Part of a small language model's weights: no biases in attention or MLP, untied embeddings.
Each number is 500 + 25 x the weight over its row's rms, rounded and kept within 0 to 999. Layers, rows and columns count from 0. Numbers have three digits each. The size before them is the row's rms in percent of the matrix's.

# layer 3 MLP gate, 704x256, rms 0.0737, rows 43-51, columns 0-255
099:483515471482509467466466559511534490483495463507502496482530491536521513509489501496485461511501482497483494503478458490553514501509497499510483491501465531462511439495491477509518482558519473518478482546454488504542469512519526512539516489493482471493492538543501477532478461496505486531508538527528523472568498450481504481504490500464520506494504489493507499471466496485508421487493545528486516477510526528469486520557522489514518465478490488525492493520501497476512485449499522477518520489488522501513492460507494519458494505484493488520555479565491480552554503519531492538487504488474493520502534497491501526485496521513523467480542510512476518537487524471499502431486467490498508519456500443488524528521517470463475523514513508522510537520476500505533525458530492
097:481554456506499502454506487483478511545472512512527514494480482486513472538467503499524525486480519512488490537561473462495539532546467505471512479504489490510481490498533512545503503515473518476501528501498501461488457473493526488476509500482549514442513508487463494447547497543532482524508481498490508484517507554470507519531518496483508493483494524477481504504505513500511450498517495440468482504480503484524489514484551520434492527505509454483492467535510527489510506500482481519435510498449486474511501472497520504487486473501519485530484498488554518505473481506546542496508520506483496481503540485497490521486532481540478540543493429515579521503494465513504517475522475513483494503485478494549513517488577471473510508515494474494497517473476492493487494471497527
103:521498536507498497510492480505460510516466470517502469523466521521483500496548480478518484487509520483515516512520501484486493457527495513494494444521531522453450525478512518541505444536521504516497476484481502531469556487465492506473445476497522494483454490546476529458480503486499458506492488512482485550497525539493503526533546517486533514523535513478496529562450474517522473531528480472478532518487528457557480492518514512472485525516524506526482517504480521508446519528536510533484488495505530479529537494515527527515487489508506529495480540495498463493484489500443498520456442518504516516486499474526460492479507502489528487468500550471518476504447519494508514501498479506474522530522516482500498494513526489484530508468448527477521446511482505519482532499536469
102:538476436530508518508478550525489526523493507490510463515446535474484465526507447490516492476565497460468488455543501524507463481532451523547496478514461511544470480524471499523495506530563514512537489488451508516503519506465521526506511533509497494494507485512510499470482513515468444501467485547478505521516509492496500521471506512473496514508537504471487474540515475531485491494542485500467525528507528498540489509519519507499504503533451530484485506521523481507448538483496491507486484487518497541467447487470561532543532517493509500461496451501507471479511503533473506529496469489499495487510503479524501521505512494520509515472503545490499492468493521494506468492472529494457516491503526466474519524510512493485510531506455524435469489492513474534479536473501512
091:521505517522506523506493492539550504541505511489502530478480539499491482495546452462462463482540483485471514486493463531516491476501485432487510527521493470492520521506423511463443518499512515530504532476505503514482494535482503468500482491533475464505525469487505499430506517480474495512526481523508559506488520473510487522484474491546532514517554535492505499501523491511457495527486506481502528500475521508515480501536516492491485474541537464470524526465499528525490507523538504506482483524543485506513491511478489497448454501452525510482553503533491464508477495540449522462499460506506474471516511501545529472518501491537516476486496485501481488517502488473480457464543495481483490527483492462482517519465467502508535520501491531522473476514499501538506467469491453
096:509507519537539505482521515503500470512480559479520525471529471468470464498524501460528505483474557492527504513534518495502524440444512498511515479512546460470502472483502498499459518490530520463488481520451487488507530541489488528489522500510505467495528523502501521452454534494488517487497483500500479487508530523496473542475534495462506504504500507519469476488485497570488486470559484478512509492484522532523461454523521483512414483494505485467509492528468508537460492510456508482469477537488480475477532514500543458470517499542503521514538498542533513462468506507517507531527513484517492530492493529517485483504553505493504515514486466508549470538488487508487504513498490553502532481503551468496458482472515493520512483487512483484502539476485494477502505475510525
098:542498495541512489491496486501500537562457521517497489497496535512510486544512477454470503506514540492528545474464513502488537490521549512499485525470452517478476473434492507507520487517507439537499515495536454534510515550497496498499511500520517490468481500483475515524496508489502494481534460551469478494471512520540495514536508530516459519492487502484496478456505469511499449470492511510473500510488498458501482508531481527485472512481509482474508499533518514492521494520520458459486470539509505509507522470488559492491525444498470486527531539527520495529517474546530499492523467479515496491477535507521486532462522489500487531505452550542530494508450437531473520505497501479497483493523478520477446459485498485517487536500488533521544515474520496484477523502522511
098:531518536494487519465439494461472508522446471464480456527515538495524521481496478486500515502485475515491473566521517525518502476523478507480476483453502524493500529502499478467481469537541456503500490520466522513502480486518513511489525484505443514509515465502522500518508520507465484492500469556493509479461490494454516507477491514546503516536518508510481500526520483538490495523496514487452468513492495503517524421498522497479507538490506504473467513557527478522507517506502536502535509487530484544530474494485551479526509530474466523497520461476478481492490464511463494513485508473487520460464472507503523514573506513493516504461509517473486518515560554511510557472497521497496507457515509513515530500446520491487504488496487514448508516474524541516501519537484513
104:478498518505539466479497483503493447540503490532520529482463508491497465509506498481506490452465512472510539511486525497454493495467484495513462468498515508519492486485475492556469493484530515492488519514505461490477497541509506542529502489515488484513499559546466496484498470520467467496551522493478496480506552523546502472539481508498521470476493512450493553470481480519517477514542509510499501499474532484506523534522513526501474486518505504514497521514514503503536451489441496543525519541448526486499527512494503525495510490454474520483441471481501469498489511535491508502497543515463522515504502514470485479527505500480433506554443488489512480541489553533513500514504459510477526550482497477496484520490491518456518545509547478476509531504540483479497490461487532
# layer 3 MLP up, 704x256, rms 0.0708, rows 43-51, columns 0-255
098:495540482485546488506528548544487544581458501554480472467499510535485459556546467520475520500505500487514526529504474500564490495504490530496492509503467441529472483515539497480506497523485492472502475515474516499534516466517490543521519479539510499464501492518461501531497499515491482472500483477478488514526517492464515516509508492490529516506510499465476488468490464482490485479486474478492516555467510466501489497504510479505529507520478493500530459458505546454473501506547492520499513493507519479501476477466461475527511540479512472471516482509512467493496478505505515519532481509523460515543500472522506516517516521482533492510560508502473473471463511462476519486528506554481498519479491464483470487483515484519480525509470560523495468502485548473531489455544488
095:546491488481502508498534497447482529524493485556505484525496478508516494510418526494489543524558492490460484533502503499486490548547481515461505502469480476476523499535536537467486551511515480511518480529487511493465489480526481507437499504456534509500502511479467521521522502514529487492506500475529497446470499476456520488527500513474503525491477514461495471461453504499496471487455524513504501499473487481514526505490515468464480497460479500435506504507460545498509507494480506497484524508487503500480478524513520528560530505531525490488498517492531535433482519531496541491538471492517482485530500478510530518486501473521473535508495469491531494464520490485471511520501506497506467536494459469543554479487525511483520521513518490544458486498466452507506489474530520
101:523483516512468499518534490483528475499479508505517504461503481476475537496460514471509478502566489463479469476493516513480509495484490498472515525466537488490509504510517456501475519542459452525464478497497538525490550523471523494537498541482507479514508535541460543505480522452499499519520504508539451528490501499492453486536459474504519478517517493540491487498533479513511540496503456498523489526485494465491527479506455499474475538498486502530491515493537462488511488499492517474550495481481491498490518517515506532493508517467501510481536526546502501488441513488459453502461475463450536545522485504465493501537469515504529549463501498516491546466497489541486513484470501504517510559550502490468526515517500529487515499527459480482511451459539493469507513506469496
102:474497506451483514523515496508508528529474493461481471509504461510466486518481503492546505492508477529504470502493505530545470512498503542511513504505481509517539527491580482493504500474546491529522532457475520481561492486481477500484507494482535484510507523525458516513532489504478540538485507499492500512460514501448516466530470487519476481467473542500456503458486520526507480514544492486481465486499473439498505497485525519505509543525495528479502467486490485571529514485508474475507515519491441496491464474494502519490457502474502450513471484514529526488497513512479485542495490472542533517498515527485523495492465482529487510468465452456517517498489508523506519544528488495518489501463445456515510530503442554498508543511516484470523472522510522460494519509475521
091:494471486510506489473479537473494515520463494451509485511490481528510499508478536441493526486528521512511509492557513506506487488458505514504518505494511463479455545515514485482515524520494560490475522511477515502509492549460457475437489469509484500490490450531447507506490485519487500469488528517495481547517500497508479514480479535524508539536481481482527442509502524520515531526516524478572501494538486486518533486489502509517511521486502522548458500505463471558494485486487486453539501533453521503515511526513500472498503477485485472509439503492474501444522471476488475516510463498520501525528492492526467513494515452493482561472454478457490521495521520488504536535500508481486528514494511516482514519485487504502517470508465528505492534485499577521502498465483470
098:490514465498472518489444481510481512515503487469487532515544527496506526499473500508544497518529502482534490472489488563476505475530526462522484539481510477445510491520493490479500549498499494465487466480467494524502521506512491512497521485534487507505493509478509536516484502470462504510490451504484521468463470477526511500458468500548513504506532452516484447524481476519526489457475513504541508504490528515457502524465478460528496468470473455487528486472490498457485490483487475467447509490559495530510498521460510536490525517493521528497550510506506499532502486523480486531497494455441507533512534461494543536520442463462540507480526521501475547475516511520463475494464512509492489504524498461517485498498515516552497547514516474505527500512518506476524498453526511
100:473567519519494460519528544485511508505493500480506484468486514506507496537521510540488470506516519468471487519483502483530522496518493514464486512485513503486507485486452514464490512483521505491543464514520499570498525487497465468484465502509531510518460544434517509523471515492526494481521524492507530483532490500605520507498519534500514558516531535500453516509501452517468526526513499519473526523524513492479485482486486490461467451485507493493525530468508465506496478485500501471517496510497488495502471496507510471476471521473498497479555514481520457483471440499539528517478461502496511502543465514572511457496504509533499468482499509541488484506500510499456507482517528491519518476514520487483496506533445542497469493517505514549476465499497452483511491471526492
103:506539528474498488498503511494537494490517506494477525530451465488491488484530500483477486472493494457519513473492512527511468492463546499541454480519455508466518492512496468523532475470514515573527523515545494525550524502499521502461486550487487498506491491568458493496507541535487494499435519529505460503518482478501534526480486483504484528481469529481481490529496501479525489524499499492462452516480483507488507528487497519510478463517484494533539524491508493505512500466515566472492533449473500497506487512524530506479516483499473502482495510456495548482516503509452495524504450530535512499465529455533496468460491520488511499510506500486488511498498478530503500535505479505492460501492419532471479521502465484476485455518455467479531535512546514532533502503480503
107:514512501476507510526502493453502514509485459471522474489512443509514488486510531495516542531476505463513504516481543503521484535494510494484494501522496529538449541469482495489481499489454552457473559517518480487490519477505519555475513501523499501503515451491495522509546500489510542476441536461499470455539482540445481526505539511488519521480530531538482492486492521510470502487508466528496469527495477523471465488489490487554491476471480490444513480529497487504491499475498510501517514492467479465502538531519509494506487556494507502527526512492454523500466491482508528523494530532491448487481483522544491503488453487534503486526502477472496488499539531454527480481523511411474513497508494487505504513522471530497483470494474542457502530523482528485483506505514480
# layer 3 MLP down (transposed), 704x256, rms 0.0706, rows 43-50, columns 0-255
099:521494521511538511493517456490498482478483533525503485510477512439488492498477513479541517555504496455524507502515504517466512441493509494476492487496524498511531523496496456482484540464476539503516539454513537464490533482470500510475509483482486498490552485509510464530491497461518517462494497467490477488472517526497475483483541498517476501557471508526484536501545521507484492520506436432520487477464490477501506524491478461523488533486526486497505548446472516501450515467517508516491540506487497501513530447486505514498471502471445513446489497471523507465478518513509539463489514486506502503541535523475507466489516507501500495544561474525488484503512506523461514536514487517506464485515509493525519482497488557507501501521481524483551574483513506495522496509517525
089:490474526457530470526471537473489479477549481488543492499510523487468521519522480515489472531507466545540494492426489501525487465490509523527445547522504502478507503482450490483498526498504460512477491488504517504456473505472498515511492518510461491521517504508497496490505472492523514549536514537540493536509539492510506511499475487490539514457481492490483505536525499494479563508476527485500503498529500522443482477476475426549513462500502544501507495494497510497493512520500542470513492472505503541498510528473492529502493490494467524480514512489490529545526494528469518507446464435484537526518471527473529461534506555514511475499521515508481488507489478513498478518543528463518451515467524492465501474482479519484483515524496475521520490496508516474525520446466527
105:508494503529508485535451488543494505468502524516511497457508468452503497502519507476536545543481479520532496488472470498478494473512521481515498485496485477521504509496485531473485515499530497492466563484500461504542492520501499530484492488491540542525495450469477511517488495522507479480475507520533574517526479544474489541510508504486535496490553523481487502487476460507468463493569464504514491545527507526502506513493537542488501470481484520526492486491489470529531515475533513468468501530537498519523503484481519499533475457491442486531529461497529526512479517472483480475484483508474507494512476506455520519548463501508445515521490487549478508536471484493538489523485460513507497451490484482494475513485506495524477501479533554508552524496464481468466479471467504
099:482541531552487525454526516503507528472503505509508454442512499529537493506491511457511524510500485506495509494472509494489498530522477514457546517510497460510484468514467449504511557504516543509518543494499507526450518489518495525537486547472489523484492481498495521499463505480489526529489435498472527483443537547514460485471474529532503521530550490478470473516451482501454495505528503528528532508483496546506516506519516527528517503492486523533480508550510475474526481495478467509515535475499474474510491534471505500495486509547519491498478504504474451470495538511480504480508538499478450497507508483478452490469493481470449480485472469531524499484497489522485538500480489504457506478460501532526495496511517478517501535499458491530469519527488558484478518470489523
092:476528462489493487497522472454514512503466467496493500502517498528486557488498477506486505526495516520478447453522550503513561512489511515464532496501507519493485533545513462517496511533465497533467533516501526492459505503516512447485506470487477525455478565482547456510525497484520476541513482460517494509469489517534462497502462549474518475547534519474485477481467500510500539457505533525501518541490514527498513467497491511493453481474500515491485490503517509459503475524503489485511459537501495492507511537488507522488528511524484515482498480498497501499492481509463503479497530474529485520514466495525450524480458544500454484502522530524488549515528498533488499553471505468577510471485497535479474498479514526519517469529477458509516494458482482492504510488542468
100:475549503495482521527505492474442489529489474468453519493489525517489542490518530474504485500533485529496525469498492505477510507489539476475502542518484532515552495485460477496505479516521514516494543443489485502502492513516504466479525457499481526494519498484492476513464468519485500517505468519454505505475500464474557453440509494522406491513482458510499494491503493512494514516507527482492486491507491493468518535502463615531539505511468512494520503493477499491491553473513527497493486507511503526518483507486528497488548496465516517453513532509465509523528490507499460508527495476491518487493503467494501494502515471488496487463525535515516527531532495532459536506521552500464539478478499437501493471539507503496512487512504519517510497482511484501551532487520462
101:497503495506521488490498508533498514428452492488495505491510490487410482487483497513519524489503541501483508514504515555511470510513440513461504480499509497524489503523555506482472460477510541518457519507475526514526494522510503493508487520500488535508487461515457475494478461464477536545494542484498512477525480511516450499498497524467510496475500493504466536495492518522516513527515488481530481476527496517496522467498516508485532493495527513508498563506468475485506532502494471518493487521476525463522475483537498499515491533472553498460528485486447497513483499480505458506469505477482458503470464510471529510536463476500485485507559512499476500517568511515516474516509520478478491512482535513484484536505473554540552524488547496474434541548513482493471503482518504
103:468494522525467498494490504488510476498469508513475448520522514536533537484541509469508530485486496542486496505530495504514521546556487508510497515494477486484510534496473479537462540525503443497489483463503502456502477537477494493512462489463479490482493460546493526497476492480502514467487478512563517485475511497503558447531480480508466472536489480495525528506517476490495512506475470491490484515483480487519488457468535566496458546520488519496478534478535498514511514570491489509542447542481491515518486492451499463525514478505524507542557497485524486504525466518494507539467457494498482479531503504481519513527511529470506511524494518464533493499501503495457510502508486488537483496510548476509508492495513527525518520423526502456497481506480475497504506496507446